From a checkpoint of a small transformer trained on Wikipedia.
Size: 9 layers, width 320, 5 heads of 64, MLP 1280 GELU, 13.8M parameters.
Architecture: LayerNorm before each block, learned positions, no biases in attention or MLP, tied embeddings.
Training: a variant of Muon for these matrices, 664M tokens.
Each number is 128 + 32 x the weight over its row's rms, rounded and kept within 0 to 255. Layers, rows and columns count from 0. Numbers have three digits each. The size before them is the row's rms in percent of the matrix's.

# layer 2 MLP down (transposed), 1280x320, rms 0.0598, rows 2-88, columns 80-159
098:079121137163098167078172057142116090074118117123186146110127158172156121133136136172118126092124182155141165200114163135189071155091068143120117125114142126145106136143155125120089188165100110139128118136174149124195143151113091133116142170
107:114104086120160103158125119138145095176113133086104207193156093154167092137152145135094094101148156101151097144165105139109152120143150148069176159110139157107135108163134127117095139176097117130163092160123035109136112118169070120104100117
090:135102151178107127209095079151107135130178192120204137159116081180152067130117123158134192115120113090082108141128135123156160171095176169164105070078106104133202122121128145084130161164049138102174136108143155108147080149152085146142150156
094:121182136138131155083160179130086159103141077114119107157087100104096107128217104118108098129093107113097159120125112118116073094143145130157088177167153128131143093151086070184136118136067111170082140058090146124189130148186150117083174131
092:117110113173131102073120093107075110171123062137180116139176171096093127100120146168114083106150183068051129132146158066168085166113082122106136148110180118125117105071119148157171103141112023198101172113078117082114074101118199182119109178
092:134177084122198135150103069154078139142114136151200148106099166071084119148109132126107162131145117099186116137152107105130090117127185175112095116109087131154126114188156113184106122104133122117137158128159121137114049107137094093138068121
100:138106096124164111130125110127126106119160087108113154128121161085104118118119135042067116091162162081167143130143133153135151144102140071186120109130140173176121112151191103050084119175077150156135114134091042136172160178109097140149106186
105:144123114154085126099145160099094195095158125136177142116140175172119147110093114106125036073134113211143130125156118118187079103066133174103102140156140157150076124127148173136124157180174089151131084177131124084132085126141170119166063104
110:152071051173093152053088153104156114062182137117101127155185117158131115134161073113105075127151126122062125120180115088098101044138115183194185181127142090168102149124107105135152148057144119092118108117100104170160152162046109167116171126
095:159107139092162100133112112080148117129151120099083113100213163147057161148118108093098101135139086113193127138200131131105150112087158113169120162153055142124115106103140145109121150102117086151132134130118145156104097106147198068149067111
099:092130097088109119137162134152092141065138114125099141158090122108141130171155098102141139067077098140135113182128149083159077143138114139192174121140155159082155093112137102133135118131193107236134102081063105177140236125116151095112160129
103:100141112088124111125172118078095139199077173084118124089096152125149155092158073135156117093170100190182149170153124101113180107153142133109136143107100149161107178114081112118141114144105107095140098099137168162095110172150152038096145158
092:151086097086098163113163109155191115151157134136155209127108079138088120151221131155130153108120109122124144120092136097114154124131078140126141103129098143092162131162146080165109163122173109071152120061082144149144153128078118096154120060
097:134118170158134093100110125167126175120157109103148158124131137105173100100101195052162069162093140097079144125120153121148146055123202184133148121101095098106122123107133153154103076136123157159088149165095130095142109094075124091154129105
095:121156197117170128191153139130153105168114154096137133136081138118151156115119149144197153119107193135152084138175148158071167155108169129151173158136142185077140120170147058116132112136088145096135082088146121089087191094115109096088142160
099:104140130118074095122103140122124136115149160133100106155161144117128130100144161090094089145117141096088103126132168106111171140119119118132118152157146056093112098119203127214074095175154085180152072098159153152161153188130095103096105181
097:166148177149093129108090113140092116120121142126150100079130152120108130098168131176153120162127173168147160184109109109129088157172152205118140140212126118174114133122129160123103162095181147105163189142102112124129102096126064111155163159
086:204164093082166072152180116167128089159105111097103086099067121169124123121093161133076119122079182153088137031080174076129126193125103136190115151112141126108122131149127134126183122183084137067158077188104129154143142069075151096103093137
095:107132188152094092124136123146107162123133096142145104139125138140110115138122126132158158072062049082093187204129114151122152105156080134211110132140125126155107141122105197160151115047116132100148121097139137109127175121091035107147057112
106:213157055146163067170122164137138137129121117060138158143106100130147141117115159196071121122087137109129126162083167090185183107116125157162101105123171153173127159123107154114145123135180125074119148045211159185099142125125129192129110194
097:151060133155101124105151117071066155087121158090115174172096179117156139169140118124191172129158140081088070078100125114123145170145124211106100103130102069150155114187154143100152094098109144145096138155129145099083055134093139136162088173
090:111101144101118097136080119162076122084131135124136111154132170083093138141080138152132123173153141095093166120142179118132120153126157113140120135135110153180092090146123131157121136160166156126138108108154125089158138119138160121136192127
096:163086151135180072145117079182136114140098169172133123106099137103153109109088140093162170090109119092083118125154114162103070176078145087102201113164148097114133146152150081110154167101087169132115056100203105154148136133092147120121125188
092:159161112114117150178150145152144153100088158101209099120137097143126115118119142103139194117081133122150105105126189096165122112164117126148099153125045118111150136037173072125090146142101125113112138072158195075062123165128078154121170147
101:111144140102132100214101066131135182162184167127149132153057107149114117134097133132121118098109062126092125126111155126108122106112155116128169140150109167173142111168119118131138105153116111178098111101168155133125071174192043124130115059
096:135146139125149058071114143121212146115172137132094074141127117175146151124116138095112168119125149170178153079098096132139137120142157148125144139107144222113133157137063123174134139133167101156165142171184021141086151049164084122122122113
095:157115119095113125158141066132168099083114145167124096147143091102135099077223172098118136136104153131141148084099117180079125122092169090117091151141117057124140094114153146178128157067121091090159113116133111143136089081117119130156093130
095:144120118124137158168160173128108107120139087080123061134146078173127206150134144119155108116104112070136136099112110088043129123062113137105118097119146112143147096117128094174135154160123124106111126160128116105170140135071184173096102141
098:148112119111135160114105075105119067088144157160168057129098108135112094150095112135149173115034110139148129090086147135155152134131134160127099135192173102141116102161123077164097107131147120124143099206126130171215098161161148128049105137
099:118131185183123181145150041131122078146166075118135078141139178087083135103163138137081137061132135102141139147170119168129099170120121088082104096118154134088147115084092146124196145217137104083133143089151132123170100127052110167128194147
105:144080127158198111086101115097066104113096111058109115106175178155093152149146135134156139104134103204191154083176140106161171079159135107089144109108075130162164114124134132108117115111111097148057111137152143157174093167083065085129184131
095:163144183081155099131087097178122062142101093125098087108136139106143097134204157095208104191071123154209082173158115167188067196068088164155146120153126120156104102110145095127096105093088054120122154114123174112102143116146158120138116177
103:080072164104172165101085155125109119209146146133145140147144157116114135168138097133117116072139086148037140076138141139074130116168181109118116099155160135157125093122117121163130140132165135139112091068132088196174095109141128114168140173
093:101141150115166106088176136158106116095173077103094145118125145215128144111108112119086070137081088109135163130158174064156199112105144131192146162133191120159116137114077158155164100140132153158098089119145166126137057115184147092177191141
102:118074107113087132158128113149167135122164150129175087148057086200078085099115134110169156102138190155161123139014156104095127139146208073100113135057098079116152125164106131165112056145157120122113090164146139116145138148125125119176124155
107:158138130093147092153158122165156124199200094128213151101195085068103073131124087118067102125080077112143089190181087137130099151130117139131194102108117171129147124124117089148149187125103133137126139119149085134109158165113096058122139090
103:174141095158101094088155185112088091087110142123061133116149109126124142112189166111122107106103113096142139162101099162140113111130169111104133151095125156142111077110119084157048084120072120142105145164138139151075114159108165133159152133
125:122085114102156134155145169153133168119124142107167076143159138105146190109144119107174152139163141085094123173102103161128072143117105122069145151121105107114153159193046110107116093161116157141125123147144151118110111153124131090112103086
122:108132138173117145172078116139112169146157115131135111131107139181116164165111121119145178178160169142136087108128090068143173143099130081135099157152112136070142081114113154128094108152142111162147138088135141172119076123146109131050070082
095:203159143155070163094109129182180135152080146151121043109139154159123124119127136168131119154170125088206163167138165156147161102096170089115070109088065163164078091087088140094159080100115169132131096127100086180114110128112087133090078154
101:145101131143166070142148144090133135150151126123179079136122109101116113129133088082115114114153108158124151112124140127108126070109211143128116077143123140045151134171162115123150093120111099116113096117069204074111171154173100157176104110
100:119122121092152094134126130164167153120132178114131119137136123138165184107111220151159093157101077131133175135183158118124126137161152133104149114162174147136115132059114116098056128094096152099155131173165133093098109149150117073119091095
118:164101157143089110124106070125113093162057120173157102090157086139136113062173152141086135136149090127125159090123167108109139106109133103129127150163114118174068096161022117103155050111121080074118186140128124123108149146082158121114126171
100:172093130054095148139087099145189113101084136113138170104090115175126091135166142100088115132048068170158126136094127094150082151175090071119075122148126089170129097113158146142152171096061201144123193155092120172106173104123132073146159136
093:147147161157091127137114147119111140164117098128176106129109142109128106137158133124118142162166096068063126135157164121187129135093100094112142051111149110151114157110160081111135093144099138109148135200147136099165192133113151143100122129
105:130121192095098145132107096157153144100118143095114154120062054114098154099117136128069156086192079158120050132152185096066150121132118132143129132172140144107139119149199122146159129126168136150146122129150090151115114114102138103154125133
101:194080124124195155158146103134090083164117146140131163122149181106157138146113123091158106183119092122161143084116134099114147124108123213081127048143157183104103146165152125150125168106084169119144153155129129101106147094102108086141123086
097:078143136120174164131115129106058117142108127120060161115097134186108133110159154143109165189095103121103088167089153131110109119164166116131124100133152098120205103139140158139134122159144148112159057146096153122115148136143087110136127170
095:200134120175141073114091174179124075145117129144137155078161164143115142106138130103128131137094130135135169157099190078112115167104135156161083101150113174129043185077128109191108137097098149181162114111137122097156171126123131170096059143
100:129140100096152089136161137158082068160093106152167108094052178148157152132091107176120108143085112097136145162094129124130106160189097149102149192079136108154101113125102107117153112181141163133110099135064070122083098119164135113134121097
122:140117075091106151107103060106126116124107146157127105177180143149158188057130152153083176115212143147101138125160131076138137104136037161154191149103104099091161119107122080147112102151140093135127093159149122099109072107126105177081096126
092:212114185127107195101069142077132107087102127168105190151119132121151121176109152128138035175133128116107111066093133143113137112159114141085042076113155111142121117162156143139177110160117110157141142093101148150142124166141163154095057092
091:112090170128101106119081121150162165151087136087140095126184138143113109165106137150125097149066145083099147169046129128150093073138127125149106123155148113088118151212202094112148103180164139120107155073099128161088131177146152053117183130
090:087097111114076194105153045135156139181152187052112149065140114212143101105157074161116158137125109103158155152146100177115117105099057144143114143173088125140137185120118142096118124126127186083131110185142146195102085064162170135114112145
097:129139188108108134097114161107122119071143136177169171121167092127149099161137110113157226154106156155149192181129150093109105154118175134171112109161127154118172075092130049123130099145163133153088062127152199163147124139122112120077136119
112:105168147130122145087108114128108123043135099124045083145153128171101169140117156084097145124182214116121092110078122181138145097129132139183092131126154157119108116152148133143148068187129140113059085191133117047079124151130142149135111129
108:080150110099141079079155097156104100136102157133158060129150137129116156170100107083159051158135155205118158123158128073108150105097111123097149115102117117128133161105175168056097099128073122098096166072133110170138130106116119150125119108
104:125166115069125085051111131146160124185154132115165099090184081058103118132172135130098116107114168155134100169089132149124127143121129074075141109128130074091170135145131113080150062144165133140102190107120169177149165101134153118126119144
097:081112105148116119129120071171161091139190137180177162175071178116134121079150107164061111148148187107158148085120155107187191051083067126138072110157193155087073149115122142097174181114127136185084129129191121101082082076105128107101125120
100:152175081124121175110099114126116109099074106106060076117134135091142153143131102107122110143182146068184142132178159077190120140164122061138114125140138094075147172064143117128084148117138109119155116163121086110069157102150156081174147188
097:117114117140158118093109082104105160149147144160158145143106120140109159068124139129106103135126111142127173198132149158126190133123111134120212078091115162103134123140083167075112089174166199131186068076114166143064155133100177137142153137
121:115123179066077132122099111098100152210132121124148110089169165128195143133177117105066124096171113104125188148081073087067117084166139106192096150084091149148113181108146096102110138112112104093135138154158096172108109193111137085157123148
096:193165153103137108137117104106161101107182186081068190141170121096174118154111144167169137144116163108110155136158153147128066108078140066151158114188171110161133121148149122137110080102117093102105131151155172143161138117112107142137148165
093:125099184144141124135126165103161141091096174088199078089053087112116096114118129104122191099141122113160149168028133108107122146126075122089187064090065150137106122138102086131085115096108188144045181168191097134127115120073180151158159116
089:173136112123158096118121153137169118152090118136172141065136210098110130135115122162081163119134100092121130097154184080091179197098147132224158078140107131137150179109152067098100100163160156134138146141116127107127101159188176102106075131
095:105133171151178123097054116220120115159113069133124124179107130112163149142087148102109157109136095141123082117121119135119156127091077192101136125143180164124135102102136061102161149150126122139204133111133185153163156105062118170118163165
091:168153125164078166167178118133129146141110094153118096099115147159140106117127112144162120110155134127110203148159113030117166083146143154097155155139057138082185060177107138101184169133088100113098123046124099140144092072176131173153229171
091:097123083148143166130107151128118101113083121109158193106197135110152135182140099117184134162209140049129123161094087154159152095187083141152144157071145117105138130115137091136112126147157131179053087106127112183184143085107133147108090125
099:115102152136114220178126122148170184151145125199169098183154090119086180158089110143134120084141082084099067137152084177112154188122054097152096142122113107137124092070156115099114132081144158094124170127104135116120128074139132129129144165
110:154117096120159125094116188104079118134132147176125100127112148194172142087159201138117136149199155166184143133164116154059114129123065149105121176108146119136118126133136165173106113171148145094084119127154120201148085146151114148141139085
103:116149140122138158175144126054144132115120124102109159145137116160140157088134156150132121060164086126120139154085068100195137204105164101099138132134152110139170224134117144110108087116163146114116161136123141088150091096112112072108088108
096:141106112136171084134129078113103180124167152073139111104163113037128130124107131136148194102122176099169123147064157168096111142092100139120099108221116112064109067155179146079101136045197135129143124166119201124157174149129048163163141138
102:130150130139154130111107127058120134149066121126100161093110110126131151123173100145134044116118192174152162160106139158150113138125098151158162130106086103064149158116140154098071105059162100131134170128110179219194172144123140148153163158
100:115098145079136153087121204147140140089123139159088146115140148067114162104094123169160131162165102095120137095121126182128073177145130154122079093144140109161145127110111169118139150121123069173134088106139153093086204135126103067174121142
100:205163112160148111127183104136143058145115175127142147145111157032162105074116130130113107086139103098116184126154112157161114128137150185126210076104141114176124164133149094087078212087087142143076073149134105146174119106165144107111130121
102:115112143096147157117103132104094114200129139133146136180029097143076135083161161171196146196122110100123082127142070099110134152127166146112136100158074109154127118186131096124105161150143139098156133119118137114096064104130143133113173111
106:066052123156160158120126130186162132135147037135183100140086177135063126116069103161144132105123125100111112126131176077156103155084144124133131128116143134142108149107168110135196080127096044137106165118121136127166159154178131151154126121
119:141142145137154146055125087108123151091116165167155184131157196142158139131076090134067159154149168135081165053147112149094188149066157175132163143102095139171065147157128106143147089067116125184151124053125191102159189129169135090124133090
105:126134093160114156093100148106124141095128178120136118165134097180173138175133082158169198093135153178137111154079090116072148133131136139089151090084179116117097111165101089101105104159164132165191148154069156058104100170129144087169142172
102:164123074167128127145127115144126162131129149108115124150119109153104149116166110069119107129107128188096145161176156142139118095146115125102160075171184088125113157148116073139092111100116176066127076096134184135136109123118137086126159211
102:191154060058093128115118149113139127134129145126161120090098136144119214134121157142131096163128111203100181155142101152150165122072141109130113167170079055172122100138186073145098109110140145145130134100177091074087134119128180135113144157
115:110083106060134095118113124150127119159153143132167135101124134076154139111152117095105109117134060115102136168124098142133185114150118137189111107149090145111102124124149127138148166141132162156165100171125081162117108133090139123157149127
097:200144116142108165147078150102177085139146120124143181178173114126056163123141120113141167060180100148193101099076110105124076113184133116097122145117136156173155105125146092113105172108102119099141116177163102115134111174135090095118084143
110:175125113132173143124120107148104111175112088131106132098130117150108134128166106192164142058108146108111088153140138133074069122151148143139128134114121159130098123101095134144072170115065167101159076149180201155085152099178134113043124144
095:083197093070098127143100062094155144159130087125096079133148109114107129094180197145126087113106123153175097116159158173188032191159111182098120084098165163095140106132162182133124101170095111109125092085108108130089097103115175072132173062
095:124139076127117163160127123149116076179132131195120136148189170152109129097111173056165161153163120109149147174079092110174131161154133132113154187105143150105146110065078118105131081169085193128158074176099126111132124108143117117160127128
100:167144104162100106168119150132132157140128142116159116162131074111103135045145108134135146109153131150091084125046119120117126156097130226163084101131104127122121179161140128133091145185092137141137158113114212088158156178114150133154101161
# layer 2 MLP up, 1280x320, rms 0.127, rows 3-88, columns 80-159
101:136127204105116113110066135125106173111132138152174128081091157112108107103125100126161151134124081148103156096104153111100110065132099147132126112182066084146168150145122089094059142134153164135123160132107133138119149117087137165126120134
090:144135093162129152174082127096098134129126106097133110114116106063106192171116104088162121106091108083173160166120103105148115131143128152138164127104152133092122158151170136160169023138128098157117070153094071109157118156131166095184056083
098:112142132140164116161156118137109140156102093085153188128124123111168073097132155164154121157104184126097134156061182121098152180158128165084079136134119117133075159128115135123188135151128140111151163163194134106126103136171150139152073128
095:189152121096157182112148158151148109137109188117115112167103129073155125093164100144098113137142099182149135181126139102107170134156074081132191106132121099148100094120124122116120101124138114188153080083112157154103175090051091077103149088
096:125161134119159130092145115102082121107099133131109135188131119161185180122145098150157175131085111203132120147160084141121086123111111138095171154102154136174110106147165103185145191154111154151167162107112130110117129129162108139120149151
103:081160153103071090104217179159094101143163142130129107132119156095109066150081178128156120132107103138115080131149152053099097169197170125113173152072124062127166172118146178124147115134146140079133106129135156132135114133085127131160064189
101:169099138179105127173139104058128138165156112110110148106138146122136117136152079149163125085081107189112116130178113134184055094085145135102097100165174192126072128135109126195066102156135154147137159144115154095169097094140115133133088124
110:080124134122148215153054097131149131117065169102145072162100148158143109134149074144090067121092079165080108124161127084143140097136176169110153176154123095185056120164064092099136141137121140164131157122129104142151151189140146097218147109
098:123155106122119089097144179194133116162190121150144160179050166132200122130140153135166118158086132126106134102073124120168076108201199115058092145081101097133143156164192111107156116177191131125144120091176168150124125100129140129119156129
096:147115108158101143170129131138133103121093121183146108165146100187100194069080163161131146109098126138141131110146125156107139109056121189085076127174152111114127098185153204157183120193141142143101139149097117117127094104167119162087077080
104:054117108142128146143065107111144114076125149100169111127129130091159150076146137162116086130100096230111184109104040056118065196121108151126145127099086115133101164084119112081161126129137104113106153150086163133130138102115093151148134141
090:144123084157114153107125184082116110135124094158123129222146155138101104172158141119127143125059131157146177158174105157103132132139145163145088118127122146159151153126176053194176123125117110158127085090067092087176184130142116125107128078
094:114110129124105098084170069117157114171170130134101115199126110084154152115140133112167124224149133102140114144132117074151147144072132107065139115128122131151098135125149153107124103111109108136182094119121163145105141186109166119194098107
099:190155080171150161139166155128151140151093074087105153141157104166120100156147152090123106161102093140069135102112120115120131071154084087106150111148168108170127120127144130119112143217150143086104157120104161177104070136169146161151112183
106:138088134079117120116099144102116154143126038065111135072166101146153151120142103134102127154112107060152084119170161149132203146130140080114129107157112182089234158146086179157091058132128139093155114223103136132123142127153171191117137134
099:071137083134134098101121078104149145097155106077159083136160146140095114080105151127170138132150116144144143156101132117083177150150113129099149113198107117150083095142114223214168106088127012179114098159139157142079113119079118082074099129
088:111105109115094095151147076150081120059137152161084130092113134183088120141167134117130121107133109163149105162151094169092156114149097155099124112174090096123118153104226139124121116149134100139156096150136176150109144112129132162139153095
092:092143084170127140144149123179178171092132087153165153121069141110126142086094053143153101120141101102111043078093200163155168175153170173124124126072139100086184179097170132110199175171130163135085124184090150126114095121156116150168161107
100:180186098113182092085161159155110127136125065113156107157168134188054106053100161126070119222084129162076140130132115145114192142079185148130110099084121163166187088113142140090109170139108133088197091150121153072156165144118129151105182180
105:096180099106141117124101115110199090223140158117137131131098075159096144112096227144101076098085168119129174147166089093127062138122118089129182117173124152133160205087086156137141149171131135176115135178163123115172095131197098116063115196
090:126154092174157075114178132089129139124101097111094143100146064131140128087118127117121150165111089173137139112167048124107094083153107191130146127162158077080167124109119130129069120136095117121185084145103137141086125123138084090098144189
096:138052189122089150099105138119174130188124152094127151140129159131086147105120089152184138140165110170120115110153125171152138083068143156119097093059128097074096151109117190142137112136117100138149133174164145159090152100181160130107141125
091:090107116121103143142096092086106083091164075149074146134116157142117104125154201092136073142158115154136132109139102147113090154130143096115148174145153096137161145141176180187140081152235213137102093171141096093181134107059154070149137080
100:130120163193156127132158140081062075113117141121095174123110067129105105110134142137163140093143167154155069099108136155133166058119097150090127147139132133054153142088157129128098142106154172104151153149127097137109153135106132162138146116
089:151115144156103070119089110110125135139129089100092133163095100086118188076137141096107116129107128115105098190074157106126132154143116118134096108164129111164063121085084149112146127185112146124122109142126159152135136136131126140118131124
099:096049167137154098140149154076144161227170098113072198140117094136147100191035146164088082155216141135060140112143131128158127138136118173099151151142117148184127199149124106155142110143095159174131158174118135088140146182150182173102135096
098:154122088115116124148147116130083126141054203085087208086141186110143112146113105109143088157110166121104058168098146094140087105151146155094136090092108113126114151134143163117132087091122141088141154066138087117158100125134152163121161099
099:063147112099156119151128183156136160117169053152160153105171145124069178170191165132139117154114101205110122198134141137072132119129139166142145120137151175059151125132176155095123059132154123160090145091130127170132139084097129121210118128
095:154124039125154161126103160112181121114102116183132159138071127095083087082089177082158126127147173114102146126151189075103155088198131093102182162133148180165122103134104135157091129142123156076045121175156155062156105165167088088150072126
099:124157053136109171111105048095151135121162106112173146140151140184062157175096098104131153104201098076118121172148123076182129206174147112143105113108122197134136124170099115153117103162088135114092083110161088093178161143065068079124140089
094:164105134125101187171141115115113158105130105121095120126090158137107174148115130098140113154160109150133132132104148113118079095107160119126142126111080124095141179148155080104115114126131129119103085144081111064213088166088094076124067055
108:146158097136190091052158163110140082094059112084156131125142144109176134130068185139084103109079116148133062096152121157099164096201103104089122111169087133078175131190137201163155118126108135093166157148119136092150139176085111143141145163
091:103111129120111143097099104143130202124133113206179124082050147081137130143117177142131185125095144137110127144095072142099130104100087140133147132131081144154188149123150107132072176064151051101161180142180158145118091119113124175129128112
103:097112158090128163116165106127124194123133133164145124099108149120159179154118110113114188150161094106089156140125143135068091172128091205147146163133115122206188089165125087142178143137116158141110092144135064110127135124146152093071124170
099:129121163143132147126134158111032126134067139171094106120086124069126149106133206155177154096201166125174118082138163134149185094135154089169120130205124148112117161131146089168128123179160167129120142121119124128108112157178177170117096156
102:099120063110164126159141090120246133203196076173195111138071146115164129108041154125080146113123133166107154148180155136131092123141143138151134131135113127102150143190132144115165126088136105189183111131095100125108138133126196090115095144
110:125105109099102090139168064141061142112105076085096092180170151128142154166117122164162121147124129104137151092140111096104126160106114136138166223084115154135161143141111130150177101192128071149121134172117111098091152149138096153127121153
111:170121115103152104118190113098108094141091120115116133130143088059145076082136094140114090094094107103154164080154195181115134143166108190132166093128122142180134155113125074134133177100117147108105115150130093085153200154116128145195191147
096:154145100109122118141120113124088106149151155096143133113099137121153074075060072117104138108107161142119119146140114168101140066153171150186136119144079112149121081180125161132092133110116089149171140125070128175151154156142095124118125136
096:151174103113164119139110131081149105154142085127142134091126116136087143159131165154116144097163171171184123089115122116212126156137147124056101115083118146179139154147129108121102123142108184123155124165167165127136129115115112176144119171
096:109195133148111126150156103174119066105159143159154127071132165089133097157095176131082141183056158118131164105152088135091139168124146187073093085118079072153105184086116157136156109178118143141167119136128100156174073142138108176132151131
116:161126162172098122169151106078189105151117184121163139153144115122122153119161161120152105126169093149099093094162150109117169150153136121177163098104158171154142107129122088157139093131115136110050070150181094178093157085102081127092191086
091:089180130155133076105163146127031148151129124168126079184137121115116157124110129127175144138219133088075133102137142191104161115093156188122148144081143208072141173170081138098124061162180088113153080115168126108143073169122116177131117151
096:057131057109190168163131131106103104115155138222129103109162085113150140145089125102136102122107170187169139114104097127113146179121199129157126161134124142125117139126091143134094128161092097185087115066119129191118097108156135076143158113
099:107127152158122114084112135132161121118163114104090119129095142101096115135087145157155174179104157163132126116157133113127152162097149102134069165176102132125129109132160105176151123171148139131119163124185162067073123173180075089153133086
095:081095153114134099102124134136157184098174142071139094117106103145127176130121154183098120086169114162106113112125143120068151183100124174165053158155138133156153098110136081116106121135165115151089109163130166118064144172132106128119142098
094:094150130135187148140181118102192126121127134145147162134197109137091112070126161149118040094129149165088105126111120148173167115112152110136110073068096139088090137107126099120174108134148134150110172126139137113148149195085120188127128073
100:115087200131137109145164156130157153122118130078112153130147089175114105125082123065143179118153128141133137163158124109112203127099099173150172098181083133173144125090115176153088167119101129128097041148132175104153118220165107166115101170
101:113160117138196087106159103117150147217121166112141155112116158128167100144117104150107147117132148076100125089150131082141145146139171121187126131133185171117090081098160093141204122131069125113107135075076180120126054094088104150167124141
122:086084071179138128145101077107112099113070112119147036172182142138172192154066114148118147131147158142106146088153130098188126125111117149142158216147096117138108161077119179111128149192153119147111140185217122169167061133113117132108133064
096:123098097148178133152138139162162109169081083131127130047170141115154125129138132126155128048126047106143106143190092108123176128132164119116171085120124144137163184101102136118157120114115136167125085181165130095095113100121123118214155167
095:106092103145157159135127158191170120129194165102069066135072127113130126126120099079111176138165207147121111094138108105119109156139165169120159123122108156158159111087128153119183150119083129196140121097156096199149139154127141176118144149
091:074143135168156115155159122043105092101122106121125118185118066160133135172078119106114098135110157119093137135157115111060135123126122108121145169187133169099108095140195142086050070100093141126144042192112138130154102137140093159148184193
104:119147129115152110147087175087100111165105100151152061125161114088102138136110145109127099169151152087142066147151125078114181143100153144090124156148138094148140120128132151117098165142116119084139069160136113135154149164141106154161138162
102:150133082125154120174086186141161075098125174135114085079185180191121098104064107166149129123075103160081123157135077075075091125116134100170154125137154148107135133114081123136149160127086121147160171124146131168161134189114143111180150154
103:103133105139143099166175122150120128156117126149180160176133115143111108174135115130195052135155112124135194143094144144170118139172155136078148145135126112136100142061137127128091145172125080129123093099101035104130174139144112086148171139
097:137119130146062165131139107154185123127198165190161161154093067086069181111085168156116169080141167099137083120116133146118097113105171170128130095147096088166098166132164136110105180127130151137157198052152111105187090080124184150117129129
100:046072074123090111159134109091143083164140174152116138130123101130142123135122155187096138091132148187102128173149133128117149110095104111183098094155184170110121158134105120097141127094118147126084111187119105066131091149149184103117168140
097:141145134124103098113105097133139167138091125151111163117152143145099119127139176097099126119116092154105155164113089152126143143167177148117135122146113148172066145069127116132106061120146150152094133137128108105180140138068135130203154144
102:088148133124148123149089153144129037108117113108099089131087142108109128143020149113158144097123144122126049085198119142116129135088123088090133123103102134186154126171148173101187136185111060124086115115145149094135137146125122111094081131
107:097085097107105114141095127085136149123159178149148155098198166170144135127155093095105084164120151102082163150134200122138087124096104126161171109110106166125211149085144110160084133115082080129106109166102039123168115117103109121108105095
103:178115121121107166139115106164140095121125093127044174161172122172198115127095078151124107134126134141188065122171115166183130088151157138176109158119139139124142156135131124124070115127154134147098139099156172154162108109082125128087160177
101:126193131156117132100085073093139106173150117083053103101188152099145138104065201110124107147110148123104128118152139154071144152147127135151117142149140155144118132114114182078164166093124062151180137105098154132152121163155090133064134108
098:134058166115146142164115102142091106159140096171107136099124145143128089210083159122175138191100074108154132148115085085191071104065170120122116156098116179073134107082106204123121152122118072138099119082175102175098187159074072155165165124
099:113063087099144129135160138087120150125170150109124130031137140130101124100160124151115121146116139175114116157065143174151087195153112120171051120099125138138171145093114090154115166083117107085150171153192212152082147141103108158149089123
092:173098183129149102119104116111113159093162083088144116145134158137104150137139133077159132161089120155103111125112154160114134142147183145128146148085105099167133184090117107117164104143134140180150085147077097040104152121175126181161156141
096:130079076129164119136203167113108129167123138119047112090153140141100169147145178140162110131144102133158114172124125177154138150142168132156095123139158093119186124097120120139113139149139113152130158191136114101185096122175151158160110166
103:118154185153086137089143115128108127112093220121106156106093065102126138188146096164119071146102061139145092131166107102077120094132108102168135084142201137176135190126119112057175107149155108162120106087116133061130036182087161160170157112
104:127163120168110138163087160144149086149228175095085153165110177119157138084144172134139145223154131181107153056126082097080103096134173099130179132129113141093103120072136153152137125153102089088125129140145090158160096194093069160096124079
106:230135114085111121111150077127096142123175156175181107190088172159148022070116115149109141154157133087141182144123164182089131152133160145110170116149135194120087143121054129137150140082114130178158105180124139066093088091158107089100109100
101:082124166120110115155084129138145107158132136172147158161191103166123143135104119101117120124130158165124100098094130131107142120075180119150137112069121140143132137108132083092160127148137116127114130108123167105170131090157143099154135189
107:186147091063106110125147128147098147184124122107146052130121180158087145076151121160184200119120160158146121125097111142100132134149117087122178141138125070129160069092114154097126104138135115080159100181151139099158129123076114171146144172
094:110122094138126093141182150134116089175107145065112146204164115131168086156142161116075130148148123109196110121118123101134109102127115126098184146125157097100059148052165146109089184212131132096157115103170099160089157149131122180077118106
094:071114117175157187131139142116102180142105129148169074177102094167135134176164137126145096123116151184155085172136099146124103153129102095106057107120115141048110108133147185141141092151120098136128143144147147143113101141154144146084110120
103:214125122130160142109186152085155199122194098166146114087130132097127115139137046161150094165093166070129146114185160122176151101120140102111106169161146140203126189138154179124105084120081143169127113157085108079112161145170138116155110175
098:134120114162128098123144165119137120146111098172082080166152098157140128104135167121084122175066097122133136156150070109074131116077111193143149141109128102133165079144078117137085152114132079129119080111134143177109137117124104144093091136
110:147133106140139152141196179099129108160145137129133102111141092130120136054156144115173121082072147140134073184143155135152099086192171081082061141151161176136211140081051197171107143163129158125118134116167094114126105174063117135166177092
100:168095101148166152102080100122141123175065127135089165137143173108108138180117048122108105122097127153092178129175145144176113110122162088104154114066169139100176165107053125156087140140140142138104143203139148134127119188220111117169129125
098:160109125117187151147136081201076151174123150108143073102097138096160125129132148126110138065106074202117137122064101122174116134131174083148153066135102123141105172126122115088119105174141112136133103080133098098127115155125092107095106124
107:156110107128080094106112195109111166118086121113141151162115170106063162153140137135123113162139137183144149116085131149103091172103096215160120116111107140107080063141150100148154124101131130094114051095185170093115187142116094134079106141
117:140086146101141148081150148087126160135117092124136138114180119095191128222117077093148138131068119118168154129112129094131167156076167154163126150167098165146133140149057180135136119115192134166141133202158088116136126085109103101164128116
099:129134069095162178096143138120076099111114104150158066123157099134101096155088133153102135161147129192138173118115146105181188099103148145156190193126076165068097130062110122155164104188107086102138119118172188154165124154167077195126178148
107:110166128148126089126072125170120119180177119128095127138144131103106119079107119120122067127149137129124131133204160160099200140128095115160100112078151100144104100149124128075181159147089095133114163152144083139179098122161072185144096094
094:103093124100103141158121115081120116120145128163146106052148095127144153190124161116119134125127120178163163196211083155090115116078093112087115072047148130220084133128150132163125093165127128100112113105140126112138139139118150109191132162
092:122091173101140127110083144071144164141132156119129127141088144074108183134119121142062055129084149156170139124122137154092110094083124157156097109113126065083142135177134199128085169104222093022078140125128135134116101126091111135124152097
101:053122135085073149091106209092117116109155122110210066127111153140105123163163159142105126083144097139066088173103146115121086196160191127109071163101120126194148130130147164116074163101111186146099139182147110142152139073158138149104115091